Part of a small language model's weights: untied embeddings.
Each number is 500 + 25 x the weight over its row's rms, rounded and kept within 0 to 999. Layers, rows and columns count from 0. Numbers have three digits each. The size before them is the row's rms in percent of the matrix's.

# gate: layer 4 MLP gate, 192x64, rms 0.418, rows 72-138, columns 0-63
# up: layer 4 MLP up, 192x64, rms 0.432, rows 72-138, columns 0-63
# down: layer 4 MLP down (transposed), 192x64, rms 0.0966, rows 72-137, columns 0-63
gate72 099:490514496551501517499537530476498475500439477513502480519473517488471509516524488518528487516477510499534482465528459483526518516495529520544423463487487511493481467533504533520489516481482491
up72 099:483525481527451512487515527468490480477502448508498563463504502467492484492518532497490475453471479504487519487527456504473488483453498501475473457490498496558487490528485525521511467505501506
down72 093:465470478516549475492522491495500486508468442535487486480484470546511491463508508513481531504472507454511535512548507469494538532491531507516479477513519512487540511506506477522473471519466533
gate73 103:536485485529519469474473480515505478481503487487491480501499463490474514551465518545519518479529492517521529487489499433505546469472487487499492517516493466514449510445462496496526531498512516
up73 100:532481487495507488489471551492541476520525483497481506496517518503504500506475546496512459494528478524434498503465506496511510502486496482436548498493443515498522491488494540519488485477557485
down73 104:453477497493475505471522492520512505510487493524496504465541463518495489490494508536571479506482515484522532514520541435479503500534537490518464542524515499497475470525496507475516525477470474
gate74 084:528506523534551526493499471528472481512480467523520516530485492492539499494509488467525484540477508491474510498503519509494474474485505512508516438526483493446464483518548459448512474504524513
up74 085:487492495495587484492509506517482449541504513479483488482472486456498494500529503505529482528473516514484502510497496469481541515489473495524432495497505493482520447541515487527468499519511471
down74 096:495533520502475492499508515539532471452501500559505547526481513491520482485500522479490515521497526506472481514484468458512542474506542546532514529463466482482485531504525479467469527483502510
gate75 101:476452452541508496447550499476471458482526473517484525530489550503491481503501507509515482537468478540478508486508475530494475535477482537479480475524528490479473485497519493501479479483483498
up75 104:510547481466535506540483501472523498491473514507494495453534519531474506505538494494547545502524515511535455494524501498494530497511484515493516479531483507488474515447443510525498501552524496
down75 097:528484466512496496481517481530518534533524451499480473500479529497541512492484470507510518479519538501496548438488510497505502447481464495502511456448482526535500492484495469483503487468469517
gate76 086:477469518475476480512529474466522482522532481509477521468507458505470505452522450555507532485498517518491475539472502487535504484495496505493494511470499501517501566445494511525483484497513467
up76 084:503461517468516510520486502455526509530486532533471498482482459554485491492504497490513524466502537481483512509496472467535503500518482494491534568437516484518496510462486462517501511487505467
down76 085:514500488519446501536490457503479502476540473473543506494537500445478532482515522496504487487477492485532504500508482488502489481505473509513499458550544539521497510464481499522553492514490452
gate77 097:535513441510492520444444469506521558514501492520495492483491524488530459475524470517524463519523496519497524504528531495522495499473498478470512470525505534464484480517478500488524482498512540
up77 101:516449498502494502539513513523500523528466494498523528483507504471510508514500511485514554501501503454507501518437499528496466526486500468494541520489485440564474503532526475498463527510485496
down77 134:540494529501486526505520539555538523549489470502479512527472485486523543552518537493501503521521487509472522482505526514502539470439514518508492509539491464508494489488504488513495510551505499
gate78 108:479467543528471467492451507500528497506474500503503464477475499506501476469493500534511496468489488512519536491535499505507531492485544541553517519463519492486533546500485506494504446554503520
up78 113:524533473505499493544507519483437527482535503512461479536522500453490493469522524501508534504506507494483471474469472504480475494518504465494464495515505487525442503512483458549504537489469512
down78 107:505469538482494538475528512497495521507457509505497494516541484527489553500474490485495470523523495499521536527516547510524510518491485513530477556555536528461468500523497534485522491506523532
gate79 101:456511516475531505478493459475495477502539507536506471495521512526519526477487514508504548538537435543463524468485494489487525477479504525519490505482508471515537498505508494450498477528464503
up79 098:498468488532506507511472516518480492511564491502506468425464480498457496507499475503474484522495500501465489495501519516499500447519487494505448494493503504511498506506526571505540539494541513
down79 099:482492517518534550494453517495480497507466483521491516559536486531483471506526560440480497486506512512529466520540502488488502532493513524506493530498500510496521515529505492463528542479533495
gate80 105:554499534485462546508447508492477494501482490494511525476550521487499508488492477502494518487502514515475526502468455540541495477476498497465489505490451487481488438503540545507490503515530508
up80 101:494503545516505499483501510493492508509494512522519494480545486490477462523461496462485493572493486507503462510440529524516495551474499454474543513506511503456494460507491486490481521546493505
down80 104:473475505492495476515487473470524515448484544508493490454552514484476487531509537473473465490484475505491499494489538490474522430497511486513518505489480553479487477536498508507478543475515481
gate81 107:539487488524519530508500489506528462505536495514493503514480469499530509563493471483481478516573480539506529510523464494496487493549485482483516497512476495531555459516539477487517496492505481
up81 110:462535520474523485474498525489454515509507474490503482474531523542522504493484414489476508503530520491499508510508522518510472468519470498469487511514478457491491519450488535509481543501465516
down81 107:460482472490464511487528494544507501489478464514521510543495493528520455480513509493492538491541472489517502478520470475459498457519486507463523498490509538516545468499557493475478474498469480
gate82 100:516491512512517560498477471506511485460470480510511476499484498492513506525510494476497529468477457501476484492476556489507470521530526481471470513520524493474521462449540518479536542519533468
up82 103:542528491486494512517504474518511446488496485486482524481456542489531478498527509521493513512499507550482532495506475480504529488470487536503495453451552473477499525528457481480511535470504475
down82 108:467488506492483441446522504490497472496463517544535523492522488497525506505491521478498503487488488469499498470494461527506487505478502502465529482566528444509518507471489474451503514479509541
gate83 098:513520539500517518508537515480482510533517501506502509532481513500516507542494457504517471495464438438513494510488457477469481531484524485502544509486499477476479495514469488539532535525479538
up83 102:501507518497528549505506503449486528490480489531505547430499516540495470491509532489519482464525478502534501469501519493521483525530485474486476512517468494506523498558492462506518533501541520
down83 101:518516524496509543501498497575495488463458485470468524547482512532472497519486518518467506533459518502496487484462501477513536512472471485543527523495494457499482523483492483524522523489535500
gate84 095:502463526509501517486508504494509550485474460489496523517476478498534468531502504511449467451503505483495477529504488468476512443499508535523524444537488485479523474479525475448500484517491504
up84 088:518485512508518460476536479502515529508517494522436466495495498495464525484514539485510506532478497485450508524464506514490466475513501517434445500507511492545516492481504480478469485542522502
down84 094:476500499527536535533450466465480478486493537542543506495502510465507486541486486526510470511481495506481495526491486442482529490508511453534540500484542509477473511508508494489480542495519528
gate85 101:501520515484466511448490501478477537483459485482450515518495458516446505461473481500511504519477547535513514498508521491496486557481494494479497490491467493495507521503528449451519487528518488
up85 100:483499499469524485472572443481472505503550528471495480518496502522500496531458516472529520492469538469515471491503526498512473506511502493483531478472473509529493484469494509487559525502480478
down85 100:573520474455471528467509478500516527482532500495534506502512538490498486507492513527496503542522494462449527471481521497471491494483464508464484488565496507488492529495476490493490490485520460
gate86 102:518496508462512536481492477520500513518493499474521485486511520453511500488490486457486479462512440560508480526499509504472503513457444493525490535532469491512455464508473485463495469476499494
up86 105:512512525495454492502477478497495440547528524513527516510506528485470489511555534473511481437502523478471492473487528530485548484508507494491466513475512472504502492446505505454506495493501482
down86 109:542502519454477526491521464439505483500487530522498503547481515477461482502483528515464467443493492457511487518476478493517503512503531466468463459487542490493485487506508484489493512511535486
gate87 099:515526479484477544489493461457476536520503523489473501537522465467477538547522476553510514471501521529484488463485473511486461548505492505507517522475503544490505493514515505508474462475507500
up87 097:469518499463501503505556537454436526500497483494511512497495483493500486535505479529476524508517518505486485472516503544491518484518529509501547456473493480499489479536525500540430495487485484
down87 093:492515500482510455440490499503528509451527524488480441469535485481511518490491521473506514497474542480508475492476487535552513506495495511499508495501509452486530474538513500475501491488482434
gate88 097:485521508481457513503538503519500500547467556498537488489482482533483477488440480512514524517501490522539517489482510496497526527521549505536525486512500443502491528483505507479497480507558529
up88 097:503481540479486512542523467483503480484554491517501509496510519512494520507525467481488532487498456483460522482517484524471495505485470490482496493515464562479513483504537501488485502497488407
down88 101:508475510457472509454509506471529507499491524507514514465512519495518537494523469482514529499529517534522520479498524499482459533472517534473492484521485516468518497512464499539515512473529414
gate89 113:524436485513503499464511491514449506537501532520472505523477461503512472529507513508479506531511515502489534494541510532511468496494480488488485484500484477521515438485487497489454476439540486
up89 106:426468475496523474500510507468514510503488548531490508475478473485520495503446505502500445500492509491536506510531540493492536501550476509512524497495528491451508510459495477494530518461507489
down89 106:500508486507509488512497555540506488509554502520465463511492452488469467515471495467487433533520485479488521469501489512515484512525510458490485481531464534502516502516446464509506503513478519
gate90 096:487511478535511499495492496488505518463508464485432485489509536502510494511528537508448429483515511492511473521485538517499547507452480470494509478460505515484513498456509457477507511481511503
up90 098:531490446528549462487528474500530495479547475522516523505498465561482523484486482502520516523529523503493498523493506491518471535476477545515497465487477532503513490473512518533534509509524537
down90 093:483486447484418486517481488503501489543464531503496506484524509540508492510522511539506517512514499512527524507479462477492500503508478457511507496498508470451497529504453466495520505515504563
gate91 095:466482466484500502493509470508507519534514430522457513517467470511470521529480537509494481475508530500510508514500473506516484527480489476543491498504482534468506483542555552487478488456503501
up91 097:487521491524540504496450462520470474514498487515497500535499488490450493501451507510501480546507525488489515439517481500533506467473512473489455463471507489498500490501490491540539518447512470
down91 095:540496520494504509488492517509494543530443522491510447523516486529493514486482455552489515473490489495496497558454490464519541488492494487465494516538519509455484481522524520490501520493460498
gate92 093:485452522505462485560496472505513481499502478517503505481460462497490485527505524513495502505486457545521527482499573513512482513519476543509454458484527531525523498522476504492525525511499481
up92 102:527485486506495480510536486503469510506496508443498517477477498463536541534544501474465484533475533494499507499505519472500533526505552519545490484490510497489490477511520541538541524473471541
down92 099:461527539478515493468488493510502496484473548477512515484525537541504492526483542483513498472504495498493475466520498450496496478503486454515509502496504525436519509533574495488489478521503469
gate93 107:490489538507475481501476507475507501561488511513499520521482511486513493475455509507515467504499529505544495520437449480539497473470511525493519443503481502453463506541528498520495490467496507
up93 092:479519527477486487494478467467490492496513532501493503542519476524491543458507504513475494530508506522545499536486514525552505488431462531481534488527511491512540506470485462496500491461473475
down93 100:513444494519513480516501537538493476481499516517557494459532456530510495483499468563490472511504501526505510497483503513490556485538491528508475474509530494545537502516508505535515486475501525
gate94 097:473450531506528502511484513487505496538527514535510502544510460510439509513489494502485455530517487499500455508486445485534504493453468468510501507501446502470487483514520536511510505498521531
up94 096:435506474490482517514442488477535492523525537527513498519467500492491497485488502503499501548510486505544454522502486488524487470525485524505513504540473527485519501482461475456519444489513521
down94 101:513506520491512525514464492514515486437513498470539483532515515495492467523498476451451483520485478484491485474484463503497442487531495525500475454505429493503516508535522502500483490536501493
gate95 100:508487517544479486542518466425490458499482437498499520512475500493486514510482495523531492506482494505484525467521491509473521469520509487472469469506499545535460480497465471496532482520520481
up95 107:513498494482510519523468462482492533506504519541543535517502501549516486479528553506527508460505513519513511493485580512463470508501477495460486512492531509509512536496518488548516467498526503
down95 096:518521513520511498501454517492480494447469528496510472476483488519491527481488462480488499503507518516500536508514548514459494454509527530450483561489494546449500488491500484527535476480481491
gate96 107:464451468418534496520485482481487477538512518514504501479478510527539475497459525527513496544471469496510504493454471494483516498523527469492535499498497505480489462492496481534505512525479491
up96 101:461468450515453526502483513478533500510498495497532503480486505516529525525487510471531482546475527512512456516541479514491494501502532488536466472467511539470497524452515531477514496533531499
down96 099:506508525519523509472494496486504505512474499498509496545541530486485467466537502505532514499468483470516484526497516487471494501481504513484480542491533527530463529557556495458567491498482526
gate97 107:496497488528471507538480502500528520518456484499493436508465495516467516516484460475540464505528516519502498450453497532508528471498512530493493522546480508533533472476531499491530499498464497
up97 112:477497540511489532535494505536482548471474535467453509520471495506496476466495466523459490491497513502530502483465518504481453525501558531532539497528473508503503492455508502534489514483495500
down97 118:499521502504466457493515524577516495458482470478477482498507502498496485483483477520526505525511556536493556486488490547532523511474466484467505489508479513514503484541475484524520488500458503
gate98 093:482467482514469461503516448474518506495486467519496467529486513483501521494494481544507498466490533502526538533492496495546477566516450479505473482492487526503498483456486458499514457504497506
up98 097:520459465473534503523535496525481493504522479475480495488535523458509487553477486513487463466499524519489507506505518462489472568510480486506512439473520525522468484476488511487522508518467486
down98 091:501509528534508482493484481474511445508478491496497494515456491464509475494529459505509499529450544517434507470515482494512478491507476489455480509477469456512494548516465473512486514476522484
gate99 099:456514488530529526453506461439527522498489499507537518507476486552484475501510525528539511482509484496502462498517514491485475575504498523477524476544478482535503492495499517503506492489467499
up99 087:484506503428485501490492491536500480469500496479495496509448527473469470499487540482505496506497520493514493466523521506454474492471489484520521555453489508521478500467479446522521542487496465
down99 094:487546481502517515495501489472523535515567462498509457529531503494506491504482488459521455531521499500509518482499493488484526527546515483489496513532498523459468519499453495515502562472507475
gate100 105:482539505500482511512516507489513515464495453476486463470514529510506510553500505533529505532568533521507458494480512546540496510508492520470508464497513501499463457488521528501464524495532491
up100 098:491481513499509470495431538486542505511477449448540494529527532461495524460509467492480491474485509489474493475485500492509528504492465494519483490499456510490543526495493493554483489507520522
down100 099:508470543469488505512524478495497502494480568509509472517513519502510502473478535510474513488482494507498471493482487467510531508471456475446525522501520520470424519486482529481527486533502537
gate101 103:496505496511484507510508492505464532485516498495491489544466496487491524557477499520467448548554541498492502492512474519512468542487470469526499510502510496473502462491492490510425490531532496
up101 101:487504495476493500497504510524511524500479423493469532506512521469463515471512481470537512468526481464523468439469525522502477476471512514495515510510553520524509514521504547512465496490512524
down101 098:502470476475483493480479495462519500516534551474458482476467515443490507511524471501532530478442523509498528530474488510545515477492508487500533473474501500528481490529485514477485477519459467
gate102 093:437507512481527498483484466438459540526506484463512506550483488533539494486494501481532504506505527528473536536501542512495510483490511523516475505502492509472503490483476518483481516548462522
up102 099:479483473500511493464501484501501547460478527496435520507492525497491490470474534451469538505483498466510479503551482483542498525496440473490511513517520476496507510507509496546498488549495495
down102 092:529512464487475481452518488526487508455478502519523499417486495481511484504488471503484547501480508529507463491492514546463487457475491463498501499512472540508526493501499516496523511493542462
gate103 097:476475509497502528513502486488514476502484508530492480532506462497449488535481542503459466501509463511495487460538548552472490482523532511492488491502513471497467527511457464481516488490452465
up103 101:476513490463474523518476551486522487494538458496518506483462500476522538500534521501505501521531497516467517481521512464507435515477486447495528508503523463493511496531522538504448512509519518
down103 095:488459519478528495509503499521529484493498499507502511510511491489521494492450500488480531495472504555538525550464465472532491526461514499541544543488509492474490463504520522503497504529480565
gate104 100:487513513561503497487451482476477487505482536538544479501490510477498507498465507514536509508552490483514515531482526517459520487543517505540452480512519546508519514473498504500535533533503477
up104 106:516539521537511506484479485476474483498469488507499497481486546493509479517482491478504511513539510464493523541483500510470563465498541438513470471501527485492535494501514465517558507528486479
down104 091:473492501476502461484500497499507502423487496526515492532524495514505495522544513484472505500489544496501490466512504543467444537505444539524507529486530498528521485487522511520474488455480514
gate105 089:488519506501513503529476433437523485516478512483479481519501525478488567487455511539481494534511533500484528520513505531516477509495508474506473525541498530522497500484489509504526472483518447
up105 105:495512474498508500519511512486472487547483478472491512510530509447465497527434474513535509525465480503456493485509552469499493494512524476447505482503549502515512487490506493514524556508474478
down105 094:509477472463492470537494476511506493491474458552486481486490502538513460515533537477446530515505517486534487476501463499508500516488462555534478515504507506482490506478492514448451490493519494
gate106 096:492514509509497526463495529500497497509503529528505493490485483484517526513521508533475534537490556516522524457449533534467498479467483562452507476500491463494490507506460545504518477506467506
up106 096:497498469530476531473487507536491494496506507500488556494528506521450449532483516550467506498480512488496463467445465454490516491494494489529474513478490497460485515490522453539512508485496489
down106 101:490539477507472520509527527514494513537499460487457477478551507498509507542520535454532517507505515474470488513483469508489457454473500530514490466469523532491479516503505542478529536500482514
gate107 095:535516501473474485485487495494507471573484444498524481504484510493491486505488461515507496501526478494482515464492508475543522520469494521521557462539504503525487495539487531475486491473463544
up107 096:502483517503493480520470493487485462520499517458475549577493506481483503503462493503506506484493502483507529501507515516514494515538542526421551494521527519511506477501509498483531451479480493
down107 108:534481518504499517508496502545518510434504461493535512512509476513509473517476490507452476511477508517491503518467525525509519539524517490543569499508467527501536499511483500498494496440457508
gate108 103:501536498491513571517497470543494510511538499518473476492485499488495453486493556508444488492507502471529467480536480448507488489500495512461487527495463497497462488521509495488513474537530505
up108 105:469511523481471477476530462494510476501463543480498482535532494538476507493552513491482499457493497515515521518512477531508506532513550499520480514522492490442551483514500510521459461510473494
down108 108:522466517501457508534532484489524477559508506515472483500478528478504456476517523508553521506494490488537469486522521491517534455496499518526501535494534548480520498492520454486538477488496521
gate109 099:518489514522501507450452545470511500544511537456509514491493516534496483512482501514552519488538508491541522483492477477540515476488532508502501484470504543534494499463490464462529490486528480
up109 094:476467476504523481503510484480528494498517505531581483505488505457506516485482502522515489460491530481509538525553500515551514523507549507474524506483454515506483522504523445515520499490511522
down109 097:525480497529524478482483504514512454453500479507529500534518511473521504533508533493525507480489443528551498546550492521483479501455480500511484524512546512475507535535485459518495484501512507
gate110 099:500470455508490494521472465509528517553486503554532485508483479488487530452519510540469507496500488533533467534503476476490496514506472516518559483499501515470471530523504511498529511500513553
up110 090:559490523489542478528525513471520517463461524496530503501503499454498475509488480460527507504470494507470543504523464515487507483489507464477487491537484465498519452463543508524488523502475465
down110 087:509511488461481482448514514493473541498504520459517479521573557505497506518466509444481500513519467523508488469517511512482486465488514532508487489542477485507494477503544536513473508489505505
gate111 110:541506534514526515515503509460509512480510473534485521468508508445536495498508494495466563468523474505518472457466491503530521513515514461504505475505451498479520472519544471513495500541499478
up111 109:535462499497521515484505533489426521505470505505487507498509481447505528497484481466510484468473462490458535461504496493488483483484524438496499540502483498518463510527478478490494529479522532
down111 115:526489451489513483508499506483512502492522446525537518509471495514541503493524539511468477478546471530500489493517485466469503496499451493514534485479467484543574528510517517506476494504512526
gate112 087:462539470486503469499503465516507503530491502466474500504493574496482534512508546470525492546501464536500486521503521481462535508506509531481473520489503511468497502488481473527551472522521478
up112 093:516520472487481451470503552510486521512509514505514492518505514475510468516507503503535510512483463490508479447507511484493524499518468532448462510472528463469472512536560491471472511515474463
down112 093:523479538471515525518454539456446466463472472501527467523501502512511501497512461457493510469492523484522492511484526524516484450541524508539492494533527491508514487499527521489491526518466503
gate113 101:487481483480517529519503462498532506502507530501512502473477494536495469536488501497506502457523492531461467513501494499442496504473570481495476520459536475524509471489536471525533470524514533
up113 105:525496483512498495463523469519508553496486511566497538500475488496496530554487551492489504500481502497473505465505482482459462523499583480488526506484508510520507514492490507523496476459503514
down113 100:551550527497513501519536470482498497525509502513559488471462471506477506550496518510503471499516549472462500486473486493502501489552516533531528505470466503501468521493486479505515505493466462
gate114 107:512452494523505511477496518493476528538429468486473525493500495464493476493518456508490490531467473538505536458522504506504505487482504473493491497477467499502521524544498533552522461502507464
up114 095:462522489498474475521487457522523484473494501468497529537484478530513500494469477483542533458520526510483493552519463525492481485550497529511504517501544530464454501487523518508494510540481489
down114 121:483521543511532520502480486460478505569506491497533464516482497503526480502483517541498475496493517450541467539458515523509475549520493529476486482523489487520468460521490518516481525517507491
gate115 096:444535471467474550523487453506498528518474452528496482496532502513507538524473493491500505455521507504558484552504491474513481501505518494501514531467492524525480508498492471478480495510514540
up115 096:540486522513483488492500522492482471481551516531517504488493507554463505503508486481471523503486485491474514462422512510490525555517450526504507532503477484455482481481536497506495484479520476
down115 100:522482520499451513503527505494530505503501452529452448513465481483504466509529509524482482508508502507534521457489496509508510497482519525571521500510533449471476459472465477476493511497498494
gate116 108:449484513532497522514521495476513503455490507507438528488499512514460525504480500496536537513586489499522480462480513515500494456516517487516497517478514516494506460531519482525479490480516467
up116 101:547467466517469521449511483492488491512480485475504511484502504491497470499489560456485475504485541478488505476495503519502515481529492506445521502538510482522568467508493499502482536491553497
down116 101:501483493473529529519483519455520496532453519488523540535519473482507500494472541495491508460458470510499528492508538505520509504524458498507506523511509504451524522508462554514468487492503553
gate117 088:525524520496520487508530485475541499567481477503500497539480515511542467522531500490503550497513490508477487510490528449510500510509496532532491563459529476500523512512501542484529528528520497
up117 088:500488507486527492476495505480491494519505488464560481486530489471469483540502478498498537511499548504472489496516526517443503511424513465484497485486480515472496555480539516499492523517470468
down117 094:473448534473518482499514492463480522506543482468567511497448531524522504511478494506476495506516519507525510463502504463491484549510547519507518483455525465504517499494497496471507507483463524
gate118 108:539490490448484542508511514523483511510486488520529485515482488460488455520506492556524508516517504499505468455489512485477548506518458495495527501474478499520448501454542497500524521522504456
up118 098:529486489489482511513493489512518528502485467531500546511492519498465518535532467519532509444523511509488496479531470495535447532458476543496453472494498488501522483486478516554490501459509492
down118 105:525443465481514507548494534515506544474510482531497494522526496506523487476478482514541471512467448526521489495511514514511494522514518527517518514519509520479499466493522461478479465466506434
gate119 114:496486532510522531541476484476480478495506467530474527530502494512520465491508557521490454438496514507494515461481500511474527484494505505523517498463531473508498466456535527508518531499548496
up119 111:521461516515503517525511491519526427493499501553517475457498538473469511514500498484514533455482549514515485498515467474520499500495508513500451486498512473512460523514477488496553530495482478
down119 106:507483498456534485469505488478519505472462525491485510519507519489438511518453466521510485535466472499521486503483489514452540505489523514514499479533518529503481464525455506521478524541476461
gate120 099:454521501480478495464486554474502510510472493516463467506478470464495519510535507490471480471491525498508475539517488470465503504484533504520522554516480488520441491504466490461511514532502539
up120 101:504490462460487474500479515481536510492507502504514471509477507494456509514508563530480528487541481487474563466454462526465468521453512498481518510501506541491481485501480516500479466507488512
down120 100:501508503493488507477502503501451462493483524490483529456517471527539542438514527496506474510449494510531529507533497498467510516473486495502512497538514508500494565495489513528559526474514506
gate121 105:517458482533515494481501530469509483518528469529491477458517534525515445505470468503513496504488491488498483515497485474514473522471550481498518523480554525527495462487567483506501471528519492
up121 103:558495473544505514461518493511534503525452497472485487517532513500514455500461474514472500509535527508502472522498515491504490536483539492507502508524525485487548463488484457520522442491475508
down121 103:481553506464496485493442514515514518477494515469481488486527474510466508485487511515486466481487556517520466488517494496506491498435481516507549500536541511507490473484467528510470537519461505
gate122 090:453527487486460474516511517481461508545479464521522488469478496477494528546515487532526523457445490515479485487487489503484501473494477502513484488495509510449513528508518534482455520506548477
up122 094:524481502448487490492448505501482488511517486483516500521520510529482500498529503469449509494538510475539457480517530489516505513528486478450538495527447513544510461496521486518544473507476520
down122 091:505505467533515443467485497466506531563521473474452519492515485494496508493494513464537489510511507485502453497515482498522489467462512516490486491482512543558453497475524506474503503537518496
gate123 103:501464485509466482501476470476518523461458494518491497510524497448489500490474522494496487534511529512504445466473507542534532462503503521493510527474481516467484486524519472466462540505535537
up123 110:514453522504493553546474500493454540466498475473494495480538520502487488489497556509521488487480508495470495477518513509510528508474464502504505493511463445491445512505525529488471538470520502
down123 108:502496509468487450510529486465505495473461515546518486494504498494472491483500536533474505518512486503525450477492502515518505481494550526460506505464520560528511487467509480481448466459520493
gate124 103:493513518480472515489503480495491501541501512515508458488555529507558483511488523486494500468501527499499471524503456472522491443462481552512499505491472525493510483514530518428476511473512491
up124 095:500512466497457478507491508492499474517544487478500511463491481528490464499532489491551493502530542476531508458541509485531518473481533431504511481460465503480514529486517510499526505539479486
down124 096:469529477486510553473485509519521501504494523512519508492480505531476463504479470516461487555488502519434473463501471506486526485471476506487501491524509455485498521536503523457491469508546469
gate125 093:488511506473464494471477448487468513480527489512477459447463508501551496531520514515474506518508502494500517478519515513518517488512499470478501548463532435526503467494482488484501505457531527
up125 095:500533524512523499476530484501483528488479487530504489469449509528507470509524513507450500483486494506503496489523466545498549525495449501492473476471494510558469503497499517488523547467495443
down125 095:493500497477479480480467504533489541492536516485545518489498514503453434473509504548506468481504495524509506506519497472481562505565483513479494480521482523507495523466522514501516516474473465
gate126 093:529516549505494545517454492520509482493539479488471525551485492532495512507494508493512475457503490495496544485466498486519536472457514489484513452507520484455506502495532560536507486484505524
up126 094:515514469500482537522495513514473463495422466492500480427507493472480483490506492481485519491522497499472498524490483557495510464493498457489450516488504466475530466506523497512513473508517477
down126 088:497458495511465493465486516513456468562494508477516487498470515466486502517464500499444484462424497488486485536507498509512483485486463498523515509489473542515480502521498500523487518469474533
gate127 128:474491503556511507510513447518432522499498529527464458494492464499516475502497519494508469490474475541505501489517531513480482492471520516501489540461507482559491490546511534491493523483521489
up127 134:454532524494505470494532507491512500512440460447536500523462497515506536532496507497508520480476532511502496527473484519481509494455530490505557503498464487516516490464522498511484498536478448
down127 122:493518478507518483514516482465505483455492480452442528489534549513479513469514510498493507519531511516482462508566531491470514492509492531537487497477482524496524500450498497533475537513514473
gate128 089:473491464475514503507504489503490503474461480503499445471479502494496520514522471520463512481516526571479513532549472493509495531460536550500505497514475497535484512481447454509497506494516505
up128 088:545508551520543514510487455500504497492520514507493473502540482479470505467497480465488520519469525547523467481479507514476527482474507516478482540577528476483487493511489540492486510484485495
down128 094:513506459483510547511504533516477545453512503486475473473474510504485543525498475481448502486517519525477548520476456531504519489516539484492551507483486475491495495499538481526519506485516460
gate129 106:460539507501496502487488468474524507497482468507462534515495505535482514494508495491520496481490525514515542520505468428502553497510522471487538495491510522508456500526533529550536491546506484
up129 105:503486460449506440470503480496489522482499468526492486477511501517512475504491510505529454543520529518497514480469521522479482460508476520543519503496494492503523508553525539528476548510458486
down129 099:547518491467500508456508489516529519520476512451504465519481478473521514486475478510472526512508488465510500475472499515459504536474500488466457504460490562518484470512511480467525514502462465
gate130 106:521468544492472457477502478491564482549501515518524521510495489479460499478529488475511487507474500523534469512520465546493472501459523508514480528499452508489478512486497449523513521504487475
up130 105:519511495506529507520458500498466498455472533518513535485506541490487510475543498474529498511541496559504476517531483492522505485484483542518484525469529488483510486463552518511563495483493511
down130 098:463475480465488529512485509543500471474521502499495496472478519464464503533465507523523472494497497525485524499468497512537497498486479482521537516482528480512557458478524486490481453494446453
gate131 097:475468530538520516487503512510505489526476500478540489462486511520489488506486456534514484486506538482504498457502495454487535534501493481461506535508535442528474453530499499456527493531491482
up131 093:559516502513450525518466497506503511485543512472491470479527516514487460502478524494470485517483527543534484528490538520504493473484497498491517465475525459474506496482473518543445461506507516
down131 092:486556504537496454523511501468505519519513472512476513499480536501512528498466553464433494531511498509519474539484528511539486524499498512512506556478479485493477463456508511498510490483514500
gate132 105:531535516512502528494522501460490464484472480540520529477470508483526518461527471539476517511497482497525546505472510528473537516448471519505493496523532468499476530476485467486552503498520499
up132 090:511511516497504475517467536465494519472514470493509456511457499467522527521479500481538507498527541469503530501514499477536503469513491462480509523471463472500434520490460516514509541519480466
down132 099:529485552483519523506492511538495536451499455509531553493523491498521508462505493515504512485513478491500481507486534477485466512500507538524534546487499483525448506504525464521548475530488485
gate133 094:519466480511526486474475509449536479514526525495477534543510461484454494532500514482521504509514479502507519506461520499529529483483508497500494490436526511514523491551541541507525492516497454
up133 101:507533460477525532508527519518482493510490533533486542509527500517549478498486468530530485532516481483468500517492520526454492494528532516469517523461489490494497543522518517556538506497490458
down133 098:499466488491473511518522487487489445495484531506514481506500546472487498550504511528518510546515533492490538520474506501526444439493514499476517512444497519482509474518545526518496499530518476
gate134 092:448514489513514491520496482507512519531531459494488478474493528480511476469499506545546477494477478508515504473534492487456487492529486537483523452513472482524525505507471493557502519557473481
up134 097:518473521472459475521478525515474488516515510472485472505508498519495502521502444499462501505492491489479478506499489478471512502482479472456472558437516484492479487475490507461468431477507528
down134 094:499478504534519467504487484489510452525496489533479494492480494506518446504487528513512529451517464587534525548504505508477543515494497499523476515482529462510524503522527499496495471514517504
gate135 100:458476515491483515475472486442507510517499470542522484484484501484522489521489501482516475547501518472504525567521518471532492508491482479481494492458505499477474516447534489525497516510487437
up135 098:487522552489523492528489481544504476478507490493483486529484487519480510496506509486471508437505452483508472458509482476475500514543527518540481528505474469496495480534467496444478457492528513
down135 105:508509496556449513525510503519515508525529463500473499532489504492495495499477511519491490457516510512437487477514542561504465501491467480461559492512492477482512515468504467500516478522509534
gate136 105:511511428535509505490471566459507521519507504522497498503484524493540492530489505488477500474521480459467501494547485481511471526473547524518536510497497502473477496483510533536480517535477501
up136 104:501474544468495481492539464490485492490488499456539510467500483478518526507480531520477512510499533496526499455507528477518478493502476494549498483575470521463505493454518522494518542491517484
down136 104:503462471506494494504480446545493495573509531550490485500519498497534468480548497519520564501497512499505480499514502476513476484498470504496473507487467454528506518499505520491504443502515487
gate137 102:514492484489527475494532499514517511478490462540488505515486436475517518553499468539516521507493507511494457486483414518509472509473479480516470521497492449486494510479508510501520472505535487
up137 101:464508506447452511522508495532471516509492532454503470504491474503516487470514523475502518513503488515495544507536534473504537489550501540524474474471463477494487504475526522469470484498530540
down137 101:477460497444488530458506483453560497504479501509531522510518521513500505474530496511483499448496472513518498484496497502510498509503497494502511485538544537551437534499496495486480468471493475
gate138 102:480464521516509494485533494519513507526473489481491516471514474473482517482520433521543481505524527562493508521514471526517468445473529504512489497541475508475501498517506515458537515491479466
up138 111:490501524488530484537482473498481470488550491508482502522562549513461489488491516534499463489520499498459523516514563476492500521489471521527515501477526501467481495494511482485470511567493491